config.toml
intermediate_size = 384
positions = "learned"
qk_norm = false
init_std_o = 0.0648
learning_rate = 0.00403
lr_mult_qkv = 0.7
beta1 = 0.95
Each number is 50 + 10 x the weight over its row's rms, rounded and kept within 0 to 99. Layers, rows and columns count from 0. The size before them is the row's rms in percent of the matrix's.

# layer 5 attention value, 96x96, rms 0.13, rows 57-63, columns 0-95
097:39 47 54 73 66 37 52 54 68 48 46 49 51 65 50 63 43 38 70 50 56 49 42 73 51 28 60 33 42 74 45 53 40 57 60 36 44 45 51 54 56 57 51 68 71 54 45 36 53 63 49 37 38 51 47 43 55 49 48 49 56 56 37 47 60 48 59 53 41 32 34 48 56 32 61 48 50 50 43 38 50 48 67 45 45 53 53 46 56 38 54 34 51 46 40 55
107:44 47 68 52 54 37 66 47 69 47 45 46 56 60 47 55 52 59 47 55 44 35 40 58 53 51 38 37 74 56 48 43 41 54 49 34 54 56 48 29 39 54 41 60 43 41 52 46 61 38 51 52 58 55 46 51 50 40 64 71 47 45 44 59 48 33 38 61 44 50 50 59 31 48 45 50 68 52 38 59 64 67 57 60 60 49 38 37 51 49 25 52 47 22 49 43
106:60 53 45 37 46 44 34 67 54 49 47 50 61 58 39 59 45 48 51 57 60 66 51 66 50 70 28 54 45 48 36 42 44 64 38 44 44 48 53 58 37 63 64 64 45 40 55 56 35 46 33 47 49 61 35 54 39 50 61 34 32 52 53 23 55 47 49 58 53 41 39 60 43 42 41 60 45 60 51 59 49 45 55 51 66 41 59 65 50 39 58 63 32 38 45 54
098:59 23 49 50 49 67 48 41 44 60 39 55 59 49 38 45 65 55 44 57 33 47 51 34 62 43 59 52 43 60 50 57 38 58 45 50 48 71 84 40 48 43 49 41 40 37 42 55 56 51 53 68 51 47 66 46 49 42 47 69 62 45 58 52 59 56 67 31 46 60 56 43 47 53 55 52 52 44 42 39 47 30 63 49 61 39 50 46 43 67 42 49 61 50 39 52
095:52 53 66 24 70 51 38 31 57 55 56 52 45 46 22 49 46 45 50 41 35 48 49 51 57 55 50 64 43 40 69 47 36 60 59 69 46 48 60 51 63 55 45 33 56 44 57 44 41 65 38 37 65 53 57 59 72 52 49 61 45 41 45 60 48 47 43 49 51 60 39 50 62 74 41 58 39 58 43 49 55 53 56 49 50 55 44 38 43 32 54 59 59 38 49 51
101:47 37 54 38 49 58 58 49 40 48 74 51 40 55 29 52 52 49 45 59 56 49 42 45 68 65 56 58 46 54 58 71 57 37 56 57 54 52 64 57 55 50 62 60 21 54 51 50 41 65 41 47 55 36 47 47 40 44 46 31 60 47 39 64 32 48 42 45 43 35 52 35 43 53 37 59 47 42 63 65 40 72 61 48 59 61 49 41 45 54 62 55 61 44 58 42
094:67 51 45 47 45 56 39 54 47 42 47 82 46 56 54 55 49 55 48 51 36 55 57 46 58 35 56 49 56 64 62 64 64 39 54 43 55 52 38 63 58 58 62 44 45 56 46 65 50 49 45 71 54 48 54 57 44 40 41 29 55 60 43 44 33 43 56 33 55 47 63 28 44 58 52 44 62 50 59 41 34 54 44 28 41 43 64 53 53 42 66 55 27 55 40 47
# layer 5 attention output (transposed), 96x96, rms 0.152, rows 57-63, columns 0-95
098:54 46 39 51 55 46 55 36 62 50 45 55 56 49 57 29 53 52 47 53 66 69 47 49 45 54 39 53 53 34 45 45 75 56 43 52 39 44 59 41 56 55 44 23 30 53 50 51 49 27 57 53 62 32 64 50 51 65 55 57 54 42 47 61 49 37 38 48 76 53 64 40 52 56 65 63 51 41 45 55 38 56 32 51 45 48 47 44 52 46 38 72 61 60 46 46
102:83 47 45 44 60 43 55 54 34 47 50 44 52 37 56 55 38 43 61 41 54 34 29 52 44 44 45 57 48 55 49 52 48 49 46 61 49 47 81 53 52 61 35 36 53 36 47 40 34 56 48 34 49 55 53 44 52 66 38 57 50 46 54 30 38 57 54 37 63 54 75 46 50 51 48 51 58 46 58 50 58 47 45 32 46 68 54 54 61 49 40 32 44 56 52 38
103:35 49 52 67 41 60 50 38 61 50 46 55 46 34 43 44 43 52 61 37 47 34 47 60 61 41 51 55 50 52 68 42 42 43 62 48 42 31 45 54 37 55 46 45 50 70 43 48 57 44 51 45 58 51 64 46 54 38 56 70 70 46 61 66 41 55 50 52 51 72 51 36 45 65 57 52 49 49 45 51 86 62 35 52 49 61 57 35 51 62 55 50 67 48 50 39
113:47 53 48 43 44 50 37 46 42 41 55 48 28 61 43 38 47 46 44 61 66 49 30 39 45 59 51 43 61 41 51 44 56 51 57 56 45 56 42 69 53 66 49 58 41 59 61 33 60 57 50 19 42 39 36 60 64 47 50 34 41 64 44 53 32 41 20 49 60 48 40 56 37 46 46 49 46 62 53 60 53 54 34 57 39 54 61 58 54 41 43 40 46 36 56 49
099:45 41 44 58 53 41 54 56 59 21 53 52 53 44 61 54 65 41 60 54 45 46 44 55 63 47 51 31 47 49 30 45 59 42 44 53 51 66 44 48 73 53 61 62 56 57 69 40 63 45 68 63 57 63 55 37 31 53 49 40 68 48 63 52 54 49 58 61 53 48 65 60 44 43 35 30 54 53 48 45 64 50 59 56 49 62 39 53 57 63 64 33 48 51 57 44
112:44 55 53 61 53 61 39 51 64 48 36 52 71 56 54 40 68 59 44 51 39 55 58 28 43 49 55 62 57 57 47 40 48 59 51 42 52 45 37 60 68 59 42 46 70 44 63 37 53 32 58 64 42 68 49 67 63 62 37 76 39 38 51 54 59 51 66 44 58 56 43 63 51 47 48 48 41 44 61 41 56 31 45 55 47 46 44 40 52 38 43 39 44 51 50 65
098:36 60 45 55 50 42 56 54 36 62 50 41 59 51 64 42 54 49 36 46 60 48 56 55 50 55 36 56 43 52 48 36 58 54 42 57 62 54 45 47 52 35 43 58 57 53 47 50 53 58 54 45 49 36 43 45 59 63 47 60 53 64 50 39 70 51 62 80 44 42 39 68 69 44 48 75 68 49 50 47 65 51 39 70 59 38 41 46 41 58 45 37 79 48 51 52
# layer 5 attention query, 96x96, rms 0.15, rows 64-93, columns 0-95
103:48 52 58 36 42 39 47 37 38 52 45 47 51 46 57 46 48 57 58 68 55 43 64 51 44 32 60 68 53 72 27 36 47 51 59 53 38 64 42 55 64 56 64 53 50 29 63 58 48 57 37 43 37 73 51 41 48 50 63 53 53 32 33 55 47 41 59 30 52 54 36 55 39 45 47 54 39 65 38 40 59 49 64 44 54 54 48 47 57 66 44 50 47 58 40 42
085:56 48 50 44 42 61 14 55 37 38 49 66 48 54 41 54 63 52 54 40 60 51 52 48 59 55 30 39 37 55 34 41 60 47 57 44 43 51 34 64 30 45 55 57 46 53 63 45 49 67 47 61 31 41 45 43 63 59 51 58 47 48 56 66 50 52 60 60 44 38 48 43 51 58 53 66 57 46 43 44 49 56 77 39 47 40 62 56 48 52 51 39 32 58 58 42
091:43 43 63 64 48 56 41 67 58 64 44 48 45 47 45 57 55 42 25 46 50 47 44 49 69 45 45 44 52 65 44 39 60 31 38 45 52 29 58 53 59 58 37 47 49 45 51 51 41 74 56 63 61 57 60 52 38 65 53 54 50 64 51 51 58 40 57 49 55 40 47 61 65 25 50 40 44 50 35 49 42 50 46 38 53 47 37 62 71 65 61 45 35 49 58 58
081:24 33 57 59 47 43 55 63 44 55 58 76 52 54 63 65 40 57 54 50 58 53 28 46 65 60 44 44 31 49 64 42 53 61 49 40 44 56 42 53 47 45 45 56 63 49 58 60 68 62 65 48 68 45 42 45 40 65 52 52 38 43 55 32 53 41 55 60 47 44 37 51 45 43 48 38 49 34 56 40 42 40 51 54 55 30 66 53 54 36 42 58 41 62 43 51
103:34 53 54 50 29 54 46 50 44 39 36 51 28 47 53 65 40 53 48 59 61 43 42 49 47 66 36 49 69 64 60 57 46 42 50 55 43 54 44 51 57 34 57 61 44 57 59 48 55 58 49 43 26 53 35 50 48 29 45 70 47 52 39 45 73 64 33 56 49 41 24 51 59 44 33 52 48 51 55 41 56 59 52 53 49 59 44 56 55 38 56 55 60 67 57 55
094:41 31 61 57 52 63 41 45 46 58 70 52 25 63 47 44 44 51 51 59 40 68 42 41 57 48 56 40 38 46 43 48 40 59 49 41 48 55 54 36 37 47 41 46 51 80 47 42 48 58 68 42 41 58 62 66 62 49 41 48 48 53 72 62 47 51 47 33 39 51 64 63 50 50 52 62 49 41 66 49 53 46 58 40 50 57 59 46 31 55 56 48 29 55 51 34
082:63 49 41 48 49 44 66 38 58 56 44 37 51 46 33 67 69 44 49 35 62 50 40 49 40 55 46 52 57 39 47 58 43 38 61 38 66 49 42 51 48 36 37 70 45 41 42 49 45 65 70 39 51 64 65 71 48 43 51 59 45 37 57 51 44 72 57 52 72 30 48 53 52 46 60 46 49 38 38 47 56 37 36 61 58 42 57 39 60 43 52 59 46 53 45 57
103:31 44 55 75 51 45 61 58 51 41 54 69 58 61 47 60 40 42 55 34 55 46 50 47 56 39 48 39 37 36 59 36 50 30 54 50 66 44 57 38 50 54 59 36 63 48 79 49 34 49 59 66 49 36 63 44 51 55 51 53 60 59 42 59 40 50 61 43 62 51 42 40 50 63 70 42 40 45 57 31 53 52 48 46 53 39 40 65 59 54 50 53 45 46 38 41
096:46 26 55 55 47 46 56 69 60 35 37 62 71 22 59 56 51 61 54 47 56 49 61 26 54 44 42 53 38 51 59 48 48 45 49 45 59 47 59 61 67 45 58 45 40 64 60 44 36 52 69 68 60 40 46 54 45 53 61 27 48 47 48 48 48 64 39 60 57 41 54 49 59 57 45 41 71 50 58 44 51 44 42 47 54 46 49 47 54 57 58 40 71 46 47 62
088:39 40 47 55 58 61 62 61 65 48 71 29 48 56 53 46 53 48 45 65 67 48 43 35 41 55 51 48 52 44 36 51 64 46 55 65 48 48 51 42 51 33 42 40 35 59 49 55 52 51 33 41 61 47 53 75 60 53 31 37 32 57 30 42 53 64 35 62 44 47 50 37 60 48 49 57 26 48 48 55 60 44 54 67 58 44 64 42 54 45 39 47 52 44 48 55
087:44 47 54 38 38 51 42 48 56 41 73 60 55 63 60 64 51 46 32 58 42 33 35 41 48 52 45 40 53 40 31 32 46 52 53 53 50 56 48 50 55 45 58 48 51 43 61 60 46 49 51 38 56 68 50 50 60 59 47 45 55 67 40 67 68 47 34 61 52 55 64 31 70 50 55 46 82 42 52 58 49 48 50 48 42 57 55 29 65 43 60 59 42 44 46 45
094:62 66 69 62 47 77 63 54 42 55 63 52 46 30 55 38 66 62 42 35 39 47 29 48 45 53 47 49 55 58 56 29 57 38 59 48 51 47 63 60 53 58 38 41 58 35 49 42 49 52 44 62 42 37 40 46 41 56 67 59 42 43 46 45 33 42 45 52 40 56 62 34 62 47 34 46 48 62 48 43 50 51 54 57 48 43 44 60 67 51 37 62 42 56 59 54
095:47 49 46 51 42 61 56 64 55 59 60 66 58 52 43 63 55 55 50 48 61 58 51 58 34 65 22 30 62 37 56 44 56 47 54 56 58 57 37 46 52 38 74 57 53 36 55 51 39 46 51 44 44 57 38 51 49 50 60 45 72 51 49 51 62 48 35 66 46 41 39 35 43 52 32 47 48 52 35 28 44 57 56 66 37 37 55 45 61 59 63 52 38 50 34 54
086:56 53 45 45 47 40 71 47 76 33 42 45 64 69 38 65 52 50 43 67 52 46 54 36 51 54 59 49 59 43 48 55 54 36 45 47 49 67 38 47 28 51 50 52 41 61 42 41 62 56 35 48 45 45 49 43 48 31 38 63 49 41 85 43 42 49 52 59 61 50 61 63 42 49 42 50 44 59 32 51 46 54 43 50 58 57 48 45 42 47 68 57 43 60 44 58
091:54 54 59 47 57 44 62 45 66 37 55 61 46 40 59 69 40 40 55 44 54 60 56 55 46 41 58 31 53 56 40 61 60 61 46 60 59 57 43 51 54 54 48 39 67 38 49 37 48 49 53 51 35 45 42 57 63 46 51 50 55 60 09 44 64 47 56 48 37 47 45 55 54 53 36 58 71 47 49 52 33 56 44 59 51 62 49 52 34 42 51 38 72 49 28 54
087:62 63 55 58 53 52 55 51 54 56 55 43 44 46 39 43 39 53 61 59 71 31 39 48 55 60 50 39 54 60 50 57 61 68 63 55 49 47 61 68 59 60 67 55 53 52 51 49 33 42 46 55 57 56 54 54 49 56 47 37 32 47 37 50 58 39 66 50 46 69 31 48 50 59 28 47 65 42 71 51 38 66 62 63 43 69 61 64 46 48 52 56 34 46 44 49
079:41 45 40 44 75 40 37 52 39 48 39 57 51 51 57 43 46 52 59 39 43 60 34 37 56 57 65 67 66 45 53 58 48 61 52 66 52 49 40 53 58 35 46 45 41 38 52 55 74 70 55 55 51 42 69 52 60 46 59 61 48 57 52 66 53 46 59 54 50 53 25 61 47 52 55 34 37 52 47 54 67 49 30 49 62 57 60 30 66 54 53 54 49 46 54 38
092:44 35 41 27 40 50 53 45 60 55 54 37 53 71 48 52 48 54 47 48 44 39 62 47 46 57 56 66 52 39 56 50 39 46 48 51 52 49 69 47 44 45 46 38 49 47 39 45 50 51 49 40 54 54 47 75 65 63 31 46 41 33 78 50 55 51 58 62 31 53 64 57 48 71 51 60 48 47 30 47 72 49 45 49 40 72 42 47 45 42 63 52 46 50 49 44
083:49 44 40 56 44 47 46 52 44 55 32 58 51 45 66 47 64 37 56 44 33 56 48 50 56 36 62 49 45 42 37 48 41 39 37 57 54 60 45 66 48 51 49 47 54 50 49 46 73 49 72 59 49 64 53 44 52 47 55 56 68 35 53 34 56 54 49 27 60 39 41 39 73 53 46 42 67 37 55 47 45 55 42 52 44 56 49 31 65 61 33 38 53 46 70 66
083:43 65 43 34 44 50 54 53 56 41 45 58 60 43 63 44 57 47 30 61 66 61 60 36 47 52 50 65 41 65 56 52 48 42 48 48 51 55 48 43 45 48 48 39 34 71 58 53 47 53 47 40 52 63 54 51 44 51 60 62 65 27 70 41 37 48 36 46 61 54 32 47 49 56 35 57 32 47 47 42 56 44 61 68 41 58 43 40 53 71 44 44 37 67 67 47
080:40 39 38 51 60 71 37 47 43 31 44 50 66 59 34 53 67 54 49 52 34 38 66 45 56 36 35 63 45 64 54 55 45 54 55 52 55 53 34 29 41 41 47 48 37 62 70 48 62 60 53 50 64 51 54 38 50 51 45 56 55 37 45 54 49 47 58 56 60 65 56 64 52 61 54 37 44 40 58 47 54 36 40 39 68 48 48 57 70 52 31 43 43 55 49 41
086:83 45 63 49 40 54 57 42 58 49 42 51 51 48 44 67 37 49 41 61 44 70 52 61 45 66 56 56 57 56 44 35 48 60 49 59 45 38 43 52 33 21 50 48 42 35 61 45 45 44 18 51 46 51 66 55 38 52 33 47 55 42 44 56 32 60 48 47 49 48 36 41 44 46 57 52 59 51 52 46 50 44 57 52 63 53 45 65 51 42 66 53 47 51 59 37
092:61 47 59 47 50 39 54 58 66 57 50 41 32 50 48 29 64 43 56 52 43 50 55 53 43 61 53 66 50 35 22 48 49 37 23 43 33 55 51 55 34 36 36 54 53 45 58 58 58 54 52 48 67 49 53 56 61 56 45 34 45 44 51 38 41 46 58 29 48 49 43 67 43 43 56 66 50 65 52 54 30 60 57 32 55 56 48 49 60 52 47 54 46 57 36 42
081:28 42 58 40 52 44 62 44 76 50 49 43 58 38 41 56 36 42 48 59 54 66 54 54 46 34 45 57 68 37 54 55 68 60 40 36 50 59 42 56 51 44 44 45 47 44 36 52 55 42 49 45 50 48 52 55 39 50 42 43 37 38 22 52 45 55 37 61 39 58 60 53 71 43 37 49 52 63 34 39 40 58 60 55 52 58 71 64 36 48 58 53 60 50 59 49
083:36 49 55 50 68 36 49 62 47 49 50 41 37 44 59 55 46 55 39 62 62 40 56 53 50 35 33 39 48 55 65 45 54 45 73 52 47 46 55 53 56 34 46 45 75 44 36 61 41 41 54 55 43 52 47 49 52 49 44 50 65 50 19 54 73 60 55 55 59 61 44 49 68 41 34 57 59 46 39 38 29 58 41 60 45 46 50 44 42 46 45 56 67 49 36 46
093:51 43 58 66 55 48 55 56 51 44 56 54 55 52 51 44 26 43 42 43 61 46 48 57 63 38 49 55 30 38 58 47 53 56 26 54 44 34 47 45 58 60 48 48 51 70 47 51 63 50 56 69 64 46 46 67 45 46 64 56 51 56 23 60 53 55 40 60 66 36 44 28 46 61 53 49 45 39 68 53 43 62 31 54 33 58 53 66 40 59 57 58 51 43 48 53
094:33 31 33 55 50 49 48 55 40 22 42 43 40 60 52 56 72 54 52 56 81 51 41 56 58 57 42 50 43 70 56 43 47 44 55 49 46 57 48 64 49 70 55 46 51 62 39 42 46 60 38 68 63 42 39 48 58 43 59 60 47 68 49 61 46 46 42 53 59 56 47 48 38 54 57 60 44 46 49 51 52 59 68 61 39 50 47 55 71 63 51 44 51 45 53 64
100:57 54 44 38 43 50 53 19 50 47 41 31 49 69 57 38 42 31 50 50 38 62 46 54 55 67 63 55 58 51 56 64 46 52 61 46 55 50 36 56 53 55 42 67 57 42 47 42 60 46 59 48 28 48 53 51 37 50 36 66 46 41 57 57 43 49 58 39 42 52 48 44 35 69 39 47 59 61 41 52 33 54 52 42 56 62 55 33 25 51 44 51 57 51 45 64
098:34 54 70 54 36 81 52 49 52 59 57 59 41 66 36 39 48 53 32 47 45 26 40 45 48 44 52 60 51 52 59 40 41 42 31 50 47 42 61 39 42 51 56 47 40 34 44 66 48 49 40 39 49 44 49 60 51 42 53 39 45 48 57 49 48 39 42 73 44 48 50 35 44 67 48 50 39 43 43 64 58 55 65 68 55 51 66 41 46 58 51 56 64 41 39 47
082:52 50 63 63 53 39 57 37 47 46 46 48 44 63 42 51 48 51 61 65 59 50 31 76 51 62 51 35 50 62 52 68 57 37 50 53 49 51 48 53 51 21 33 58 44 65 43 52 45 36 51 47 44 53 41 27 52 46 65 43 44 43 39 59 50 46 38 47 57 45 68 43 50 59 50 64 64 57 55 44 37 42 54 49 45 58 60 71 40 60 76 52 47 40 52 59
# layer 5 attention key, 96x96, rms 0.149, rows 64-92, columns 0-95
099:60 68 49 42 48 45 35 58 41 48 56 64 51 56 43 79 51 44 41 58 46 36 49 43 48 46 66 40 46 64 43 39 64 40 56 52 63 46 56 53 49 62 52 36 76 56 45 51 29 49 52 43 51 59 52 46 62 52 71 62 61 51 62 63 50 46 55 48 58 48 39 48 49 36 61 56 43 50 67 56 49 46 33 43 44 29 61 43 64 38 30 49 59 40 55 56
087:53 46 46 58 57 52 40 59 35 23 53 55 53 51 51 39 58 56 37 42 52 54 54 70 48 66 45 56 46 37 41 43 62 53 53 36 49 37 29 44 37 25 41 52 59 54 51 43 58 57 50 39 43 66 59 49 51 51 50 46 65 50 64 73 50 45 48 52 38 44 39 45 64 55 32 64 56 48 43 41 44 49 60 63 55 36 38 44 61 38 45 67 50 53 59 29
085:58 40 53 39 48 68 36 42 33 62 45 59 41 46 50 47 66 42 60 35 63 34 62 61 57 43 56 51 50 48 48 45 55 43 58 53 48 52 53 45 62 51 46 53 51 52 60 56 69 67 55 46 62 73 58 51 48 40 61 53 48 51 46 49 32 48 48 52 60 44 62 61 56 39 43 42 44 53 28 54 47 55 43 49 72 63 23 40 60 65 56 59 42 60 67 68
080:46 57 49 53 63 57 37 66 42 79 52 43 57 43 28 52 64 48 51 57 60 58 54 67 53 38 48 32 58 42 35 63 65 61 50 26 34 53 49 55 44 53 24 42 29 47 46 46 58 47 33 52 54 48 48 45 42 66 50 50 44 47 43 42 43 58 43 60 47 56 29 61 39 53 51 49 52 41 51 48 53 48 57 43 51 47 53 50 73 38 46 44 44 53 61 38
096:65 41 52 61 53 60 52 59 53 46 57 59 68 52 30 66 43 46 42 42 53 49 30 45 39 58 47 40 59 52 52 63 52 52 49 47 57 61 62 47 49 41 44 51 63 27 42 51 77 51 66 56 25 49 47 64 28 45 53 54 60 58 53 34 56 64 31 51 38 40 44 58 57 47 49 48 58 44 46 46 59 34 52 55 69 52 53 56 46 59 38 40 57 49 66 47
088:45 38 67 70 44 39 35 66 55 45 49 61 35 52 59 52 38 64 45 52 51 51 58 55 59 39 41 67 49 55 43 56 42 65 46 54 51 69 54 59 48 46 32 53 46 55 50 64 47 49 50 41 41 75 49 42 67 38 41 57 38 61 39 54 50 54 40 36 44 43 39 56 52 51 29 39 42 42 52 52 30 64 54 50 42 43 41 78 46 50 45 53 34 60 48 46
085:69 57 52 47 56 45 60 35 63 67 57 49 49 67 45 56 48 39 65 37 63 47 47 49 43 41 57 48 51 27 39 59 53 53 59 47 45 43 34 69 55 50 47 53 46 50 49 69 49 51 37 61 59 72 51 49 39 39 39 49 44 42 48 47 61 70 44 46 70 37 41 67 69 59 47 32 43 68 65 50 56 41 56 40 45 50 45 55 45 55 54 46 32 47 36 48
093:48 66 42 70 56 46 44 56 48 61 36 59 37 47 49 41 50 62 52 61 54 57 50 61 48 37 51 37 36 35 58 59 47 41 68 54 53 53 56 45 42 67 49 36 57 67 58 61 48 56 29 56 68 44 56 44 58 59 46 61 62 50 56 52 41 51 55 49 70 56 36 43 49 59 49 59 53 35 50 53 58 62 74 49 68 50 23 50 41 45 59 62 47 46 34 38
093:44 47 29 60 52 62 60 46 36 61 38 54 58 43 57 43 49 57 57 33 59 56 56 34 52 53 54 49 38 32 34 56 55 38 43 50 51 47 56 59 72 45 53 50 59 45 46 19 35 54 45 66 68 48 57 46 60 47 40 43 58 52 71 47 46 38 36 48 49 31 42 45 37 40 50 39 48 49 57 54 60 66 51 59 62 55 45 61 37 73 55 46 56 53 52 47
094:48 30 72 48 55 53 63 63 49 53 58 22 58 36 57 46 50 44 54 57 58 54 61 32 59 59 46 37 50 39 71 62 48 51 61 44 51 58 54 60 35 43 49 43 46 59 47 57 59 44 50 53 52 45 44 77 61 46 55 27 48 49 42 53 59 55 35 65 41 55 54 44 57 42 42 56 44 55 57 60 41 48 66 54 39 45 60 58 39 70 69 41 53 57 56 63
083:40 49 64 47 51 49 58 62 48 39 48 52 38 52 37 69 50 51 46 36 47 34 39 56 41 42 19 47 68 39 58 62 67 55 56 48 45 59 54 48 62 51 42 36 50 44 61 40 42 43 61 33 51 43 54 53 41 41 55 31 58 49 36 66 57 51 27 56 49 42 59 39 53 59 50 55 57 39 54 42 40 48 64 48 30 49 65 61 61 37 65 51 45 42 45 38
089:58 49 65 59 46 65 32 56 44 67 61 30 58 32 42 52 74 57 46 34 41 50 40 58 46 52 52 53 63 46 57 40 52 55 51 43 54 35 59 45 41 57 60 46 47 45 53 38 41 37 60 54 57 31 54 59 44 40 60 60 42 54 54 27 32 51 55 41 60 48 57 43 64 48 47 52 43 56 47 38 23 49 44 43 54 34 57 49 63 50 41 61 56 62 36 47
096:49 52 60 62 42 46 52 52 68 64 54 59 42 53 24 57 50 60 52 43 57 62 36 82 40 43 47 42 51 35 48 41 59 65 46 47 38 51 30 36 47 48 60 45 58 39 61 68 55 48 47 48 55 36 45 45 51 72 51 48 75 44 64 42 42 47 44 60 40 37 33 56 63 47 43 60 38 56 55 36 41 41 54 47 43 53 60 53 53 45 59 49 50 39 43 40
082:71 68 65 41 43 56 60 37 67 46 48 46 59 62 54 66 53 56 36 42 52 58 48 26 51 57 53 45 40 35 58 60 47 48 54 56 51 58 51 51 43 41 37 53 34 40 54 55 57 72 62 43 37 53 64 43 42 57 42 62 46 47 66 44 50 49 59 46 57 54 52 58 62 59 51 48 40 46 44 35 58 39 60 54 36 39 56 59 35 39 71 34 37 45 54 70
080:52 81 51 41 72 47 51 50 52 44 39 61 46 46 56 64 50 43 44 43 44 49 55 49 53 47 57 49 41 50 41 59 36 71 37 44 50 49 44 50 44 49 65 57 68 59 57 47 54 59 46 43 40 36 54 47 41 58 48 53 63 54 37 60 43 59 48 74 32 46 55 66 49 51 57 61 66 42 45 40 40 61 64 54 54 73 48 53 34 54 58 25 57 55 33 55
077:47 66 55 47 52 36 46 60 47 64 60 49 47 43 29 49 40 65 29 47 64 44 50 49 68 60 65 35 70 56 71 36 30 51 52 60 53 41 56 54 56 52 47 59 47 71 43 49 68 52 51 43 61 50 51 46 53 58 43 45 47 49 37 55 56 52 54 52 40 51 34 33 50 45 56 56 54 26 68 55 39 65 58 55 50 62 65 47 49 48 48 50 47 59 58 30
077:39 34 47 36 62 43 47 34 37 36 39 59 49 54 45 55 45 43 59 41 49 58 44 34 50 65 70 65 60 45 47 59 44 45 63 62 40 51 56 57 38 57 39 38 53 38 68 54 54 58 29 63 39 49 47 50 63 39 60 48 48 46 62 60 49 36 48 52 59 55 53 45 48 47 71 35 52 55 38 62 48 37 48 38 48 68 33 47 62 69 63 46 50 52 57 35
088:47 57 66 32 44 50 50 53 60 42 51 60 73 37 63 46 33 42 31 59 50 33 38 69 52 64 38 52 43 40 46 59 46 38 49 73 65 54 67 65 39 36 44 39 45 49 57 58 43 41 52 57 47 63 50 63 60 54 57 47 44 53 53 55 55 45 44 43 45 37 43 52 51 48 45 46 59 55 51 43 64 47 63 60 23 55 62 53 58 35 61 51 67 50 52 56
089:45 35 44 52 41 45 46 45 43 49 40 61 55 57 57 64 54 38 56 36 61 45 64 65 45 31 56 46 62 49 35 57 49 42 54 40 38 61 35 72 54 77 57 29 54 40 49 39 53 48 64 51 27 47 44 47 49 31 53 58 45 41 47 50 40 49 50 41 57 25 48 36 65 53 56 48 57 63 63 37 47 50 45 56 47 64 54 42 52 48 44 39 43 49 58 65
077:59 48 50 48 39 36 46 60 53 53 58 49 48 45 43 46 35 50 54 47 54 55 58 41 51 47 56 63 45 56 45 38 57 57 61 45 43 56 33 54 65 45 39 40 56 50 57 34 40 45 71 41 40 42 46 51 72 43 65 51 65 59 50 48 46 55 64 35 58 51 33 31 59 37 53 41 42 69 37 41 50 50 49 63 52 46 75 55 58 57 51 61 38 39 79 68
078:55 46 23 58 53 64 56 38 27 32 55 57 53 52 37 52 44 48 55 66 46 37 46 45 43 54 39 53 43 63 33 58 53 40 62 37 53 49 48 45 46 42 58 35 47 48 67 52 54 60 38 67 45 49 55 46 47 54 50 29 38 46 57 52 44 47 60 52 61 56 51 42 39 48 45 31 47 46 69 59 64 55 41 41 45 46 20 54 56 46 41 39 47 59 69 60
077:61 62 60 48 62 43 50 70 63 36 57 30 53 57 54 69 59 45 60 38 67 54 38 47 50 71 55 70 45 48 51 34 42 48 46 59 54 38 66 58 53 36 66 46 49 40 44 75 46 49 28 46 53 43 66 50 40 64 49 62 54 38 45 45 40 35 36 54 38 57 38 37 44 56 57 50 52 46 57 45 56 48 47 63 52 45 45 61 62 51 51 41 47 53 54 47
084:58 53 52 28 54 43 47 50 57 58 43 37 41 51 50 54 72 54 54 65 52 44 53 33 53 47 43 66 52 54 41 38 40 49 49 47 57 55 66 63 47 52 42 52 43 23 40 48 76 59 36 42 49 54 37 67 60 55 45 46 34 49 70 58 42 28 52 59 55 41 51 49 60 47 55 55 54 56 42 66 35 70 43 47 41 42 54 38 46 48 71 51 46 49 48 62
080:49 57 40 31 43 66 53 44 53 55 47 47 51 34 58 61 36 65 61 56 63 47 53 35 41 49 61 42 70 44 44 65 52 50 32 47 57 51 59 50 40 40 51 38 60 51 30 49 60 44 58 47 54 55 56 51 57 57 42 39 49 37 56 51 41 48 31 57 51 62 73 59 61 30 46 34 62 26 36 44 47 64 52 49 43 54 47 52 30 67 55 43 48 52 48 65
079:50 50 26 48 59 46 83 46 42 51 41 65 28 54 43 41 49 58 44 56 64 33 52 58 40 72 56 28 55 50 53 67 58 46 65 56 48 54 39 45 53 45 47 55 78 59 43 45 48 36 60 51 57 34 62 57 45 47 37 55 48 55 51 35 44 57 50 63 56 54 42 58 40 50 47 62 66 52 40 50 45 49 47 44 39 63 49 58 37 41 50 38 50 57 50 52
091:51 42 41 59 51 35 45 60 39 66 46 41 54 49 53 31 33 42 44 51 51 55 42 49 53 27 62 46 36 40 64 46 58 60 39 55 35 26 56 51 59 50 39 43 56 61 54 50 54 57 55 58 63 43 38 30 43 50 29 51 52 45 43 57 50 57 29 43 54 47 44 39 59 59 56 58 60 45 50 56 33 70 51 56 44 75 51 65 40 52 70 54 51 54 41 48
085:32 50 70 55 59 47 44 29 26 35 47 53 59 47 47 46 64 51 34 44 46 71 59 50 62 46 58 34 36 66 68 53 44 42 39 44 35 45 55 35 46 46 21 46 60 61 42 37 55 53 51 60 64 58 64 60 56 43 57 35 49 61 49 48 40 62 52 55 59 51 43 51 58 51 56 61 48 66 41 44 56 53 57 61 48 42 52 41 54 54 41 47 46 52 66 53
092:31 62 65 34 44 54 56 50 60 41 48 41 63 47 48 58 55 51 43 38 48 53 52 62 52 48 44 50 52 59 44 56 40 49 56 57 45 50 33 47 50 56 47 68 58 38 45 63 51 55 74 42 29 40 47 36 51 64 53 63 47 44 51 67 73 54 64 35 55 52 47 42 65 64 44 29 73 49 52 47 32 40 41 47 50 60 53 48 40 45 45 53 56 63 33 64
096:53 28 67 51 26 72 48 65 62 44 59 39 37 40 52 34 49 49 50 59 30 51 42 68 46 41 53 49 63 38 48 40 48 55 45 49 52 34 54 34 44 52 47 43 54 52 44 61 61 54 66 56 60 49 34 48 59 33 57 47 52 47 53 57 58 50 64 57 37 57 44 40 50 59 65 51 54 48 50 72 39 52 62 48 49 33 52 65 55 48 66 36 64 41 42 50